Part of a small language model's weights.
Size: width 256, 6 heads of 64 (2 for keys and values), MLP 704 SwiGLU, vocabulary 1024, 7.52M parameters.
Each number is 50 + 10 x the weight over the matrix's rms, rounded and kept within 0 to 99. Layers, rows and columns count from 0.

# layer 5 attention query, 384x256, rms 0.0451, rows 265-373, columns 64-127
39 47 54 46 45 50 40 33 55 40 48 43 46 61 53 65 44 66 66 46 40 44 71 53 49 65 42 56 44 55 59 54 44 75 41 56 43 54 58 46 40 70 63 39 67 43 67 51 42 61 44 46 57 50 33 57 45 37 43 68 52 58 47 44
78 55 53 53 71 50 44 51 44 62 62 56 53 53 58 64 37 62 48 60 45 59 66 48 49 46 51 70 34 41 47 69 48 62 62 32 41 45 61 50 53 56 64 37 83 57 53 55 52 55 38 39 48 47 36 30 36 32 39 57 41 62 49 52
49 39 39 35 36 45 63 52 30 45 61 42 44 44 61 59 52 48 57 41 62 55 38 47 48 57 40 45 60 45 53 48 37 54 40 58 37 77 37 38 48 45 49 61 33 58 43 52 50 51 56 44 45 43 55 52 58 54 68 39 64 41 59 40
58 48 39 55 46 54 53 47 57 72 49 45 47 51 55 29 55 60 57 63 58 56 44 54 40 30 47 46 64 42 49 57 43 53 41 57 37 44 45 46 38 49 35 66 58 69 68 31 53 51 44 51 58 40 43 52 51 44 53 41 57 47 52 52
35 38 46 36 43 42 68 54 38 44 62 63 60 37 29 51 45 49 59 51 41 63 79 44 44 41 56 54 45 41 49 45 39 53 54 67 50 47 37 42 53 45 52 34 43 68 39 59 49 56 33 54 39 50 30 47 33 62 42 55 45 56 75 46
48 50 47 64 66 33 44 50 54 45 56 37 36 54 37 60 36 45 37 54 58 51 34 52 64 49 42 50 53 42 36 48 49 55 40 56 50 58 41 47 45 74 54 47 48 27 47 41 54 58 44 44 33 44 45 57 59 44 50 45 69 44 55 58
22 44 56 61 46 45 48 65 41 36 39 57 50 41 69 51 43 60 54 48 46 45 50 51 49 20 46 50 61 43 46 52 55 53 77 42 35 50 46 59 59 59 41 46 45 58 53 50 47 49 59 48 38 39 43 53 59 37 57 66 40 38 60 48
44 71 35 46 58 59 44 45 29 59 39 56 53 47 36 67 65 64 47 41 49 36 61 57 51 54 66 36 52 47 55 44 42 58 56 59 67 54 64 56 58 39 44 65 42 45 44 43 51 49 34 42 66 42 43 40 50 48 50 58 33 26 51 37
53 31 55 40 48 55 62 57 76 41 51 53 39 32 46 49 46 35 52 57 34 38 70 50 50 43 52 19 47 70 28 56 34 39 42 37 40 54 51 38 50 43 43 52 43 52 58 52 58 49 55 57 50 63 71 34 51 48 64 53 24 59 51 55
44 60 67 55 51 52 56 58 20 20 60 51 57 37 36 56 51 48 50 59 53 46 51 56 55 52 57 64 48 51 46 58 44 67 67 47 44 43 44 70 43 50 46 54 73 32 49 34 30 43 40 45 55 53 32 58 54 53 41 50 51 39 43 63
45 52 58 41 42 56 66 44 62 46 43 46 53 47 66 37 40 58 47 59 61 60 50 54 38 57 65 46 64 51 72 50 49 52 48 53 35 49 53 59 52 34 67 65 48 57 49 58 65 55 71 68 48 60 50 38 53 51 53 49 33 44 52 38
51 47 39 55 66 33 48 42 48 45 63 51 66 66 60 37 48 46 45 37 66 37 54 40 29 51 53 48 74 40 58 63 57 76 63 58 65 43 28 64 39 38 50 35 42 54 52 54 40 61 48 63 46 58 54 32 54 45 61 41 53 42 54 61
46 51 74 48 50 51 36 34 40 51 36 60 55 57 41 56 40 51 49 44 41 38 57 61 70 45 63 56 33 38 41 39 48 67 53 55 49 30 68 41 57 63 48 54 44 59 48 62 39 46 36 47 49 59 44 54 41 49 34 58 44 42 57 52
46 45 34 53 67 63 40 36 40 65 45 37 40 35 40 36 35 62 38 39 25 40 45 36 30 37 46 61 48 46 29 46 61 62 64 48 60 37 69 42 45 69 55 63 53 48 48 49 34 54 55 46 44 60 60 47 44 55 29 70 33 63 42 50
49 57 63 51 60 59 39 54 63 34 46 59 43 50 47 48 33 38 34 55 79 50 43 37 59 51 48 54 48 62 57 48 59 42 48 40 47 70 46 58 40 57 52 60 47 60 48 59 53 44 62 56 46 54 47 68 40 44 68 62 53 66 63 61
52 42 71 51 33 65 38 54 44 43 40 41 44 62 67 54 69 62 56 27 47 60 53 30 37 51 60 53 45 55 19 62 50 70 59 54 65 58 52 47 55 32 36 40 60 40 50 30 56 35 61 52 61 52 65 46 43 47 57 36 48 50 40 40
43 50 37 55 64 46 35 58 65 48 59 45 41 54 45 52 45 42 48 33 45 46 51 39 49 38 36 46 52 57 45 36 53 73 39 44 63 44 52 26 47 41 38 44 31 49 49 44 56 58 62 48 54 42 40 37 48 69 53 49 50 31 49 63
53 52 71 67 37 60 42 41 70 55 45 54 54 49 63 38 32 52 34 46 55 56 53 47 43 56 38 38 58 34 33 59 49 63 58 39 67 45 58 59 67 54 46 44 62 62 55 34 47 55 61 73 50 46 61 61 55 36 45 30 30 41 44 44
51 54 39 39 62 50 45 61 64 49 43 49 50 53 86 36 59 63 78 35 69 43 70 32 66 51 46 55 62 49 51 40 46 53 44 65 51 36 48 36 55 47 41 53 44 63 48 41 54 50 33 37 74 56 31 57 42 46 38 59 71 41 45 52
61 35 36 41 43 64 56 51 53 59 49 40 39 67 36 68 51 56 46 51 60 57 58 53 52 41 46 42 38 45 58 52 70 46 34 47 64 46 33 39 60 60 38 60 70 51 51 45 45 57 52 53 57 58 62 47 49 60 58 43 44 51 45 60
28 50 36 51 40 66 24 42 36 63 42 47 46 64 50 53 59 22 46 46 57 56 52 52 34 51 54 41 73 63 49 45 57 45 64 63 39 27 42 66 51 70 40 57 75 65 58 49 48 54 45 59 61 46 56 52 67 44 52 52 56 48 40 39
50 54 61 50 37 74 46 53 56 56 57 45 61 47 59 41 43 54 52 45 41 60 61 55 40 63 47 28 49 38 45 66 70 47 38 72 49 46 69 44 54 54 57 44 49 55 65 34 57 36 48 64 68 55 24 59 75 57 58 58 52 64 50 51
54 55 40 65 55 55 54 46 47 36 65 35 27 52 46 53 47 59 43 31 57 35 24 29 58 38 67 59 40 38 67 51 31 63 48 59 54 32 42 59 58 50 59 72 40 70 50 48 49 71 40 49 50 56 28 43 53 57 40 54 52 55 52 56
65 49 46 36 63 37 64 50 69 41 60 52 60 73 46 40 48 58 44 66 58 39 26 58 76 43 45 53 45 35 58 67 67 52 56 68 51 49 22 48 50 41 51 48 49 42 64 32 42 37 19 51 34 51 53 44 33 41 52 38 38 56 43 70
60 54 48 49 48 46 50 50 62 55 35 57 60 70 39 55 62 42 51 39 24 56 63 57 50 57 54 68 60 42 45 64 42 47 52 56 55 64 54 49 47 52 52 62 57 64 21 49 65 43 35 48 49 48 45 51 48 64 72 36 40 46 42 62
49 50 57 41 48 53 56 43 38 53 39 31 26 62 54 54 65 68 48 40 40 42 46 54 56 48 54 48 48 59 55 51 42 39 57 53 58 61 36 36 48 62 54 63 20 48 52 45 62 56 34 51 50 40 61 50 42 59 73 41 54 52 45 64
36 61 50 51 45 53 47 40 53 51 55 48 53 57 52 56 58 59 51 67 55 50 58 46 51 49 57 45 51 70 60 37 47 37 45 47 47 49 35 41 45 68 46 40 37 49 55 50 56 42 43 42 36 40 49 47 67 50 36 47 60 48 53 52
51 51 45 32 56 33 62 59 56 69 50 45 40 36 72 50 19 39 54 51 39 58 49 55 38 50 55 49 51 46 47 43 53 49 52 51 51 51 41 44 56 49 47 50 40 63 31 41 37 56 49 54 44 76 61 73 54 80 57 45 22 49 67 46
49 42 54 36 55 38 48 45 54 67 53 49 46 31 57 41 55 58 51 72 47 55 50 31 61 53 63 55 66 52 50 62 66 53 37 49 50 28 57 49 46 68 53 36 43 22 42 47 50 46 45 77 65 50 63 42 48 48 60 55 41 41 39 50
51 54 33 57 56 54 36 72 51 66 67 61 45 67 57 60 48 57 58 67 69 56 57 63 49 48 58 62 42 49 42 32 59 73 57 61 42 35 46 51 56 58 44 34 39 56 63 47 37 51 46 48 73 34 50 39 43 56 46 48 55 47 50 44
33 48 36 66 41 28 44 52 50 51 48 42 50 41 39 70 54 46 63 57 66 43 54 50 52 42 31 41 55 39 49 38 43 55 48 31 67 55 44 50 55 55 43 29 45 45 51 33 40 58 44 59 45 28 51 49 48 27 59 54 57 59 36 49
45 57 49 57 49 50 72 59 46 47 57 31 54 33 60 45 51 53 62 63 63 31 47 63 54 44 54 36 61 45 64 44 59 42 31 42 37 55 57 56 51 33 16 39 43 64 43 46 59 55 66 61 54 43 40 53 58 69 47 40 57 53 57 58
54 41 41 63 51 44 28 56 51 56 64 57 35 55 59 42 63 55 35 48 50 46 46 30 39 50 56 43 41 67 68 72 52 56 31 63 41 51 54 78 56 55 55 49 61 60 32 75 52 66 61 51 59 54 45 38 53 37 61 74 54 50 68 61
71 35 56 51 58 39 42 41 52 15 44 60 61 63 51 42 58 52 45 45 57 49 46 37 49 56 56 37 42 68 43 46 55 73 68 53 33 59 57 46 37 42 70 47 72 52 43 65 53 39 45 55 62 45 48 36 62 41 65 42 49 45 35 62
50 32 70 38 27 47 48 51 53 54 51 46 35 53 51 53 26 42 75 30 54 75 53 56 43 50 32 43 53 37 37 42 63 57 26 50 32 40 42 47 36 47 19 48 46 52 49 52 51 49 56 59 45 67 46 35 66 33 63 48 57 61 45 37
39 54 64 45 43 64 51 48 77 53 39 50 52 33 71 75 37 69 41 61 41 41 46 27 38 28 51 59 44 51 50 53 34 38 47 51 37 57 45 47 42 41 53 65 39 44 46 53 51 48 72 36 64 57 54 54 39 52 47 51 38 34 48 59
54 45 55 65 46 46 58 51 48 34 52 33 27 40 42 39 26 60 39 68 33 53 51 69 66 35 52 51 48 64 26 47 43 51 34 39 48 27 38 54 78 41 70 57 37 49 44 45 34 61 56 43 46 67 40 51 69 45 56 61 60 62 61 34
36 57 46 57 53 36 45 49 46 46 46 51 54 58 53 48 57 55 51 43 32 32 55 48 43 51 63 42 72 54 38 58 54 61 54 61 58 44 49 70 57 49 64 51 44 33 70 49 56 37 41 48 19 58 38 41 48 50 55 65 54 54 51 40
32 63 39 35 50 52 44 44 60 58 48 42 57 43 44 43 47 51 48 46 44 55 41 53 44 51 48 48 37 36 36 47 49 71 52 60 52 34 52 24 53 47 46 55 48 41 37 38 59 40 46 48 30 54 42 48 43 53 47 56 66 49 39 48
43 35 44 32 65 47 56 48 53 29 46 62 65 43 60 60 43 31 26 60 52 66 68 45 54 46 41 73 52 47 50 42 57 60 47 50 40 45 45 50 60 54 37 71 63 52 37 61 53 49 46 54 53 34 59 54 56 48 36 42 31 37 66 59
50 42 54 53 41 37 61 43 27 48 49 47 41 54 52 49 40 62 51 43 39 47 52 42 42 33 46 49 61 53 43 58 45 45 40 56 60 37 45 61 32 46 32 56 38 52 63 40 58 45 63 67 46 46 73 75 34 50 64 56 52 59 46 59
61 23 44 53 47 62 74 44 51 47 48 52 48 51 59 60 56 39 71 42 36 71 48 55 38 64 54 35 46 44 59 52 52 60 56 53 58 52 67 64 60 60 49 55 44 38 66 42 58 55 74 60 50 64 61 51 55 62 47 59 64 53 55 40
52 51 46 31 57 59 43 53 71 48 55 61 61 55 49 57 53 47 39 40 32 44 52 64 37 44 72 41 60 53 54 40 31 48 45 49 45 62 46 45 49 41 46 56 49 54 34 46 44 48 56 45 51 28 52 40 61 39 53 44 65 43 52 56
33 54 33 54 48 32 57 39 15 38 49 18 55 57 30 40 59 59 39 53 57 53 60 28 42 56 56 68 45 50 43 48 40 44 43 34 50 60 42 47 66 49 46 48 54 60 48 53 48 44 24 48 43 36 34 61 32 38 50 51 63 67 47 55
33 54 65 58 47 58 54 51 48 70 44 55 44 29 82 44 48 65 38 43 51 63 66 78 61 70 48 47 54 53 37 69 74 53 49 56 39 35 39 59 56 55 48 57 39 44 39 51 36 48 35 41 65 25 38 58 55 43 45 72 24 52 52 47
33 61 74 69 69 41 38 31 67 54 38 67 50 45 51 50 37 35 54 65 60 44 64 30 43 41 41 56 35 41 49 46 72 45 70 56 53 42 59 36 58 49 78 26 53 32 56 38 29 57 58 57 37 60 49 70 71 48 56 42 43 44 35 38
78 42 35 62 44 54 54 46 41 56 59 41 56 58 57 60 44 61 63 54 67 52 31 48 52 37 43 27 30 38 57 32 43 52 38 50 53 62 63 52 73 62 40 51 40 48 61 48 49 43 57 16 70 26 54 30 56 57 62 61 37 41 56 38
46 64 49 63 50 36 49 35 34 58 44 56 46 54 41 55 32 38 42 34 41 54 66 57 40 43 56 65 16 49 48 56 46 41 41 42 46 60 38 60 40 45 22 58 50 49 35 42 44 41 39 50 71 67 58 33 43 47 47 59 41 58 42 55
53 76 55 54 54 52 55 43 54 63 48 54 31 45 48 42 50 41 41 39 43 39 63 48 55 53 45 31 65 42 51 42 47 48 45 59 59 40 53 36 50 31 50 54 59 50 50 42 48 45 39 30 52 38 77 39 52 45 42 26 77 51 57 55
62 77 73 32 50 66 51 49 20 45 45 62 55 33 31 50 51 50 37 59 47 44 73 60 69 58 46 67 51 49 46 56 56 46 69 65 54 32 47 50 73 74 52 48 51 53 59 41 46 41 46 41 68 59 58 40 55 50 62 45 47 61 53 64
55 41 38 52 41 63 41 50 54 46 51 47 70 46 29 36 57 38 51 16 39 61 45 45 72 44 45 49 47 49 45 52 45 25 34 62 28 64 30 63 55 59 49 43 66 57 50 52 44 40 48 40 71 31 55 45 51 38 42 39 52 59 67 41
48 41 70 56 38 45 44 29 53 41 31 50 49 42 64 61 69 58 46 42 41 54 67 60 31 59 54 49 64 56 47 74 47 57 60 33 55 32 38 51 57 65 55 53 23 51 40 53 63 56 33 52 56 54 33 53 54 42 47 50 42 38 58 53
63 53 49 54 58 47 24 37 68 46 56 46 45 59 35 66 55 34 56 46 46 55 56 56 38 56 56 66 65 53 42 52 62 37 45 35 44 40 30 59 37 58 65 54 51 49 57 47 49 61 49 65 57 36 52 46 33 47 85 49 47 46 41 46
62 41 37 47 52 53 71 56 57 69 38 41 69 45 68 36 27 53 52 41 53 43 50 44 52 47 32 46 43 67 62 50 46 56 75 69 64 66 52 46 40 57 63 49 40 45 60 41 37 55 45 38 30 32 62 29 45 70 58 53 45 53 50 43
48 53 49 55 77 46 53 66 62 37 46 59 51 45 45 59 41 54 41 66 39 47 52 45 52 58 52 33 32 46 51 47 48 49 52 38 39 31 37 53 50 68 45 57 48 42 59 44 36 50 50 58 42 41 70 55 40 46 66 56 53 45 44 52
51 49 49 57 57 52 51 43 47 48 49 50 58 50 44 48 48 44 54 49 49 47 49 51 47 52 43 53 44 52 48 48 49 49 51 43 49 51 50 47 48 58 46 43 49 53 46 48 51 46 49 47 42 46 50 49 49 51 54 51 49 51 47 52
50 40 51 49 42 47 45 53 50 44 59 56 54 54 45 54 48 50 52 54 50 50 46 50 52 48 50 53 50 57 51 49 48 47 50 60 55 49 51 52 50 49 59 44 47 54 52 56 53 50 47 51 47 52 45 49 40 49 50 50 53 49 45 46
55 52 46 48 50 53 47 58 58 60 54 52 38 61 57 54 51 53 56 50 49 54 53 50 56 45 55 42 58 46 58 37 56 52 37 65 52 52 40 48 64 52 54 52 50 50 56 47 46 65 54 46 57 62 64 46 52 54 52 46 58 54 48 49
53 66 43 54 56 58 54 53 52 64 48 44 44 49 52 52 58 36 38 50 52 51 55 50 49 49 46 54 46 43 53 52 52 61 51 40 43 56 49 47 52 47 47 55 45 46 46 44 47 55 49 47 64 41 56 53 63 53 58 51 56 53 50 46
44 49 59 48 49 40 49 32 40 44 46 58 45 36 47 41 54 48 51 47 65 51 37 48 50 43 52 34 67 53 54 51 51 42 48 53 40 44 42 54 46 42 47 54 61 49 56 64 44 39 56 63 50 54 50 47 57 36 42 48 35 53 62 51
52 52 39 47 53 53 54 50 35 47 63 42 53 43 35 39 51 56 53 53 49 53 54 37 47 53 53 56 51 40 54 41 59 60 48 48 46 39 49 51 55 59 59 43 43 49 57 49 53 55 61 42 54 52 51 56 53 47 48 56 40 56 44 60
52 52 57 50 51 54 49 54 42 56 48 35 48 59 54 45 59 43 40 41 55 58 45 58 54 51 65 61 54 48 60 37 35 45 52 41 45 41 50 45 52 38 37 55 29 50 48 50 47 50 50 42 54 45 36 46 50 44 46 53 44 53 64 41
48 49 45 47 59 60 54 41 43 44 63 49 54 47 47 40 51 54 47 49 50 60 57 57 36 58 32 43 45 53 40 58 45 52 40 43 52 47 42 51 51 52 52 46 58 53 52 53 45 44 56 34 48 50 57 48 59 57 48 68 39 47 47 45
49 36 61 58 52 45 53 51 58 64 51 52 59 58 64 58 53 49 55 33 47 47 39 68 48 46 47 62 62 46 46 50 45 39 57 53 35 48 58 46 49 58 53 56 44 52 53 59 37 46 54 45 46 47 47 48 35 42 54 61 60 58 45 46
62 60 67 36 45 43 42 46 54 42 54 51 36 44 41 58 53 48 42 46 55 54 65 54 46 60 42 51 67 53 62 48 49 60 56 44 48 55 57 43 62 43 48 45 55 58 47 36 57 56 51 56 60 54 52 53 47 60 60 72 55 43 49 53
60 53 43 54 45 53 60 44 38 41 50 36 07 45 53 48 38 48 61 62 65 50 49 41 50 44 49 31 45 68 40 42 45 58 50 38 53 46 33 60 53 42 66 46 65 58 40 48 51 60 56 57 62 55 54 32 60 48 45 51 37 42 26 45
43 50 55 48 50 34 51 48 37 61 41 57 65 50 53 54 40 46 52 47 41 59 47 53 64 69 53 67 39 53 33 67 47 47 70 50 63 37 59 54 39 61 50 47 55 47 38 60 34 57 46 54 46 60 39 59 34 33 59 35 35 61 47 53
35 44 56 52 48 57 78 45 41 45 51 43 47 47 71 45 57 42 48 54 65 61 43 59 45 40 39 49 56 54 56 57 65 58 60 41 48 53 58 46 50 41 50 59 36 59 50 55 42 53 48 52 54 40 53 61 62 49 48 51 28 42 56 40
37 36 52 44 48 54 43 56 53 62 68 47 26 58 40 45 32 52 55 52 38 43 41 54 53 50 51 40 39 54 50 42 38 55 63 58 46 53 47 50 66 56 61 57 41 40 46 40 46 61 45 51 49 49 54 51 45 48 44 67 49 65 49 41
56 62 46 56 37 54 46 50 47 47 41 48 47 57 56 71 47 49 60 41 46 49 57 38 63 50 43 57 51 50 67 46 45 26 28 51 45 68 40 47 66 43 43 59 56 49 51 65 56 54 59 65 58 50 62 57 43 46 67 73 67 39 34 51
39 51 54 40 55 34 65 39 47 42 48 52 45 44 46 39 45 54 55 55 49 68 49 60 49 53 57 40 50 45 47 57 61 71 49 48 62 63 58 49 38 40 58 42 37 50 56 40 43 67 54 66 51 46 45 58 47 59 51 55 28 57 52 25
48 53 40 48 57 34 61 54 54 48 30 52 51 51 47 48 62 62 51 46 72 43 35 47 54 54 41 45 56 47 54 50 52 57 63 53 51 49 52 54 71 58 45 59 44 40 47 47 45 42 58 47 42 35 50 46 56 52 44 62 43 67 57 52
61 50 48 32 34 51 55 50 52 51 66 40 44 41 48 46 58 59 63 50 64 34 42 37 56 32 32 43 48 36 51 37 51 50 60 55 60 62 53 55 68 52 46 55 52 42 46 60 44 38 54 50 56 45 40 40 56 58 34 36 49 46 46 58
44 47 49 50 42 59 52 52 31 61 50 50 58 51 55 40 43 47 50 39 44 51 64 22 61 61 52 63 50 49 52 34 47 64 41 40 36 57 46 41 44 44 49 56 31 58 49 52 62 41 49 41 48 56 66 50 48 41 57 50 66 34 44 49
52 64 50 46 40 55 52 43 60 71 39 54 29 45 60 47 44 53 50 24 36 45 41 54 59 45 43 42 67 46 62 57 52 42 46 54 47 52 38 52 66 52 42 63 64 49 39 42 49 48 49 57 57 60 58 58 37 53 69 63 56 57 37 54
37 58 39 46 37 60 56 45 51 55 51 51 55 50 57 58 42 52 47 50 40 46 61 42 62 60 47 59 55 52 44 51 40 43 50 43 38 36 52 59 48 58 39 71 42 38 47 44 46 49 38 61 53 44 61 50 55 49 59 42 54 57 60 64
44 63 48 64 53 53 47 58 67 49 46 39 31 58 38 41 49 31 49 42 43 52 58 55 57 38 51 64 42 29 46 51 43 58 39 53 60 41 36 51 62 47 52 36 69 50 52 30 62 55 60 56 49 55 52 53 64 60 45 56 44 60 44 27
40 47 47 48 64 67 45 49 55 65 53 47 67 48 57 35 44 67 49 57 44 29 37 43 49 51 52 58 61 41 48 56 44 51 44 66 51 52 40 48 48 44 35 59 67 58 50 29 53 40 40 57 48 49 66 50 63 53 45 49 45 46 39 46
53 50 35 61 57 46 59 68 44 56 51 60 50 54 37 58 49 49 47 62 40 50 39 37 39 54 50 56 29 61 49 50 56 43 55 64 45 47 46 33 44 64 55 50 34 59 61 48 67 58 36 71 49 52 36 66 35 49 55 57 43 63 49 41
53 48 44 53 49 31 55 44 54 63 50 57 51 53 37 44 46 46 29 42 41 45 46 57 53 70 50 50 49 54 54 45 43 54 42 62 49 40 35 57 59 58 34 46 45 47 60 43 48 52 45 50 52 40 56 33 48 52 46 71 60 55 57 55
32 40 61 43 56 54 45 38 53 70 60 38 60 47 70 45 66 50 62 58 52 52 65 38 54 56 47 40 50 61 30 58 50 65 50 42 57 37 56 45 61 41 61 59 60 45 52 45 53 66 61 53 44 45 49 35 51 66 37 50 44 52 46 63
49 56 46 56 56 59 50 45 63 64 55 44 54 38 58 55 48 57 51 39 47 60 46 27 44 59 48 62 46 61 52 53 47 53 41 42 51 58 58 56 49 43 44 45 54 80 46 52 47 31 42 57 46 39 55 49 63 34 38 45 46 62 35 41
49 64 46 47 39 52 48 37 54 52 62 51 43 58 60 47 70 60 42 46 38 46 55 53 44 52 48 52 47 49 48 48 50 50 41 47 33 56 44 45 49 37 30 47 53 53 56 63 45 59 64 47 51 53 51 44 56 63 51 44 61 66 46 48
44 54 48 58 64 42 42 59 64 47 64 57 58 60 27 53 49 59 59 66 34 37 46 45 54 61 54 51 37 59 47 38 45 42 48 62 46 44 33 43 62 46 49 58 38 54 50 38 47 52 63 49 57 51 68 53 48 50 47 55 51 46 55 42
51 39 36 40 49 38 50 47 40 60 61 42 54 42 45 35 61 49 46 53 68 61 55 43 56 39 39 52 39 52 64 55 49 71 36 38 33 54 45 53 49 63 55 66 71 49 52 57 50 51 51 55 54 50 55 47 43 41 52 39 51 56 39 49
48 47 54 45 55 48 71 59 32 53 58 47 46 58 34 51 62 66 56 52 65 50 56 46 34 49 53 38 48 50 50 54 47 51 52 39 35 51 48 58 43 62 52 68 58 55 46 43 53 36 49 68 36 62 57 50 43 43 42 44 52 48 59 52
35 77 76 60 51 50 57 41 58 54 39 47 49 38 48 46 43 49 46 44 55 40 51 43 45 57 40 49 63 45 52 72 54 51 53 50 43 43 41 61 50 33 64 58 75 46 60 46 42 46 25 57 60 51 34 55 45 33 41 63 55 52 39 52
49 52 44 45 48 53 50 64 43 55 62 63 53 53 48 37 64 50 39 45 52 62 30 55 55 61 46 61 45 41 41 44 57 35 40 64 56 43 46 43 58 33 73 50 45 58 70 43 42 42 56 47 40 75 46 47 52 45 56 48 53 59 39 49
38 28 36 70 45 53 53 50 39 57 51 50 38 42 42 60 56 59 65 60 65 58 50 53 60 50 42 54 57 48 50 43 53 31 58 53 47 47 49 33 31 52 45 41 62 56 42 57 55 50 46 55 53 52 49 44 35 45 54 54 38 50 55 73
67 44 43 44 45 47 42 55 52 46 37 31 39 38 56 58 55 46 41 41 46 51 57 32 43 53 53 38 42 56 52 66 57 56 49 50 48 49 62 43 36 59 46 38 57 54 58 54 47 43 51 36 65 57 59 52 36 48 35 58 41 39 53 53
51 40 62 50 62 67 41 47 55 66 68 60 55 54 46 67 54 54 52 61 70 59 64 46 53 62 42 41 42 34 50 55 50 73 42 48 51 43 51 43 57 50 43 47 50 36 53 51 49 53 46 57 64 66 53 49 47 66 55 50 50 56 49 55
63 52 49 22 38 72 51 42 31 56 49 36 51 54 44 57 45 41 27 39 39 39 50 48 54 52 60 40 55 43 60 26 56 26 58 43 38 53 55 65 50 38 53 61 44 49 52 37 76 32 57 50 36 38 48 52 56 33 54 45 58 55 47 41
62 52 52 47 63 52 41 50 46 42 62 58 66 50 39 52 49 49 54 62 50 53 47 54 56 38 57 55 58 46 48 69 39 51 50 47 46 48 50 70 43 48 56 58 30 52 59 60 55 61 59 68 41 41 58 63 51 47 50 55 48 31 44 53
46 49 67 43 40 52 59 54 46 55 41 53 71 66 39 42 48 49 59 56 38 49 50 66 71 47 46 51 40 44 61 41 60 42 49 61 56 59 40 61 35 50 44 47 58 40 47 58 38 66 55 44 41 62 58 66 52 49 66 50 40 69 46 64
61 55 54 41 49 46 72 45 65 47 29 31 42 47 43 45 47 31 38 36 58 53 40 48 58 45 60 49 50 40 43 42 76 43 41 68 55 61 52 43 41 47 63 54 44 42 49 50 65 49 56 50 40 46 55 30 52 56 51 53 41 48 46 40
42 41 45 43 42 52 49 47 62 52 58 47 53 58 71 58 51 46 49 45 64 49 49 54 48 57 55 46 51 57 71 55 56 49 55 62 55 39 69 43 53 58 66 57 54 35 58 43 55 51 39 52 30 29 44 47 52 74 49 33 75 55 49 66
51 43 47 48 22 41 53 33 50 59 49 53 65 69 45 36 63 54 39 42 43 63 53 52 38 46 41 43 50 34 48 59 40 66 39 50 58 70 44 39 23 55 36 51 43 44 53 37 46 45 21 42 50 52 59 55 49 50 36 35 58 59 55 63
53 48 45 44 36 32 46 43 38 49 56 39 41 35 32 40 42 34 38 55 41 58 37 53 31 43 58 49 49 41 26 52 44 57 46 67 55 28 34 70 44 60 56 38 68 47 43 30 56 49 51 61 65 47 31 63 56 50 56 43 32 57 68 58
41 43 48 37 47 29 44 49 29 42 47 57 53 54 49 45 60 64 47 55 55 52 64 54 55 60 56 47 42 45 60 34 33 47 63 29 49 52 40 61 52 49 38 57 33 44 66 50 58 61 58 44 48 61 51 53 55 54 48 60 37 43 55 43
34 53 53 49 51 38 50 47 51 66 67 53 26 45 29 47 52 41 58 51 56 51 48 48 44 44 54 56 64 57 44 54 48 70 56 36 47 55 62 49 51 49 30 63 51 58 39 41 54 48 70 59 45 59 52 49 61 63 51 65 45 43 55 60
47 49 54 54 56 47 61 30 55 45 57 47 52 42 39 49 48 56 31 64 21 48 34 58 48 56 46 38 36 44 64 51 48 55 67 59 52 51 51 42 53 46 44 43 46 57 44 49 46 60 39 42 55 52 36 51 43 54 42 43 45 65 68 51
62 28 75 63 61 49 68 50 50 63 49 39 32 53 42 48 41 41 54 28 42 51 55 27 51 66 37 37 46 51 57 55 54 59 54 52 46 27 45 51 43 43 57 34 41 43 64 38 38 43 50 55 50 62 61 38 52 49 49 42 49 35 37 66
57 52 30 34 57 52 40 51 60 47 47 46 47 44 57 38 28 59 43 45 54 57 56 41 61 42 61 43 55 55 36 60 46 48 68 38 57 47 47 46 66 59 49 49 53 63 53 59 45 50 56 42 55 53 34 57 45 42 46 61 44 48 50 48
56 53 49 67 44 62 73 62 39 56 56 71 58 49 42 33 53 55 60 55 49 34 43 46 63 55 54 54 47 42 43 45 55 60 37 42 36 48 59 51 39 41 55 62 65 49 40 46 54 25 55 47 44 60 31 48 39 45 48 57 32 51 55 38
49 36 58 36 56 46 62 64 44 56 55 51 46 33 59 41 59 52 39 52 46 48 51 30 33 46 51 31 49 60 57 43 53 52 56 41 32 54 45 53 68 31 50 45 47 40 48 57 32 33 42 60 65 40 45 44 61 57 67 49 48 42 52 52
64 48 30 61 42 66 43 46 72 42 38 31 46 52 56 51 74 58 59 34 57 50 39 50 42 52 47 69 48 32 71 53 59 67 44 62 44 39 59 56 35 56 44 40 42 39 46 41 56 57 52 39 50 38 48 51 56 47 59 35 59 57 55 53
61 31 37 49 59 49 54 47 61 71 46 62 46 43 55 60 58 47 19 48 44 58 53 48 42 33 58 42 43 39 56 42 45 55 46 48 42 49 42 36 49 54 59 47 41 60 64 44 61 45 34 44 54 45 47 54 54 39 53 47 46 65 45 49
43 45 47 46 38 49 30 59 42 43 60 49 47 60 58 48 50 50 49 51 50 41 60 53 60 51 43 30 35 46 48 39 46 42 32 57 55 55 59 47 40 41 49 53 53 58 47 32 40 45 60 38 56 62 45 62 59 31 55 55 33 56 51 54
61 62 61 66 56 49 53 71 55 46 48 39 60 54 42 60 53 54 42 53 51 61 67 41 41 52 47 50 45 43 37 39 55 47 55 54 46 56 48 42 49 42 66 38 67 61 43 49 46 39 43 58 43 59 22 63 45 52 49 31 44 52 44 61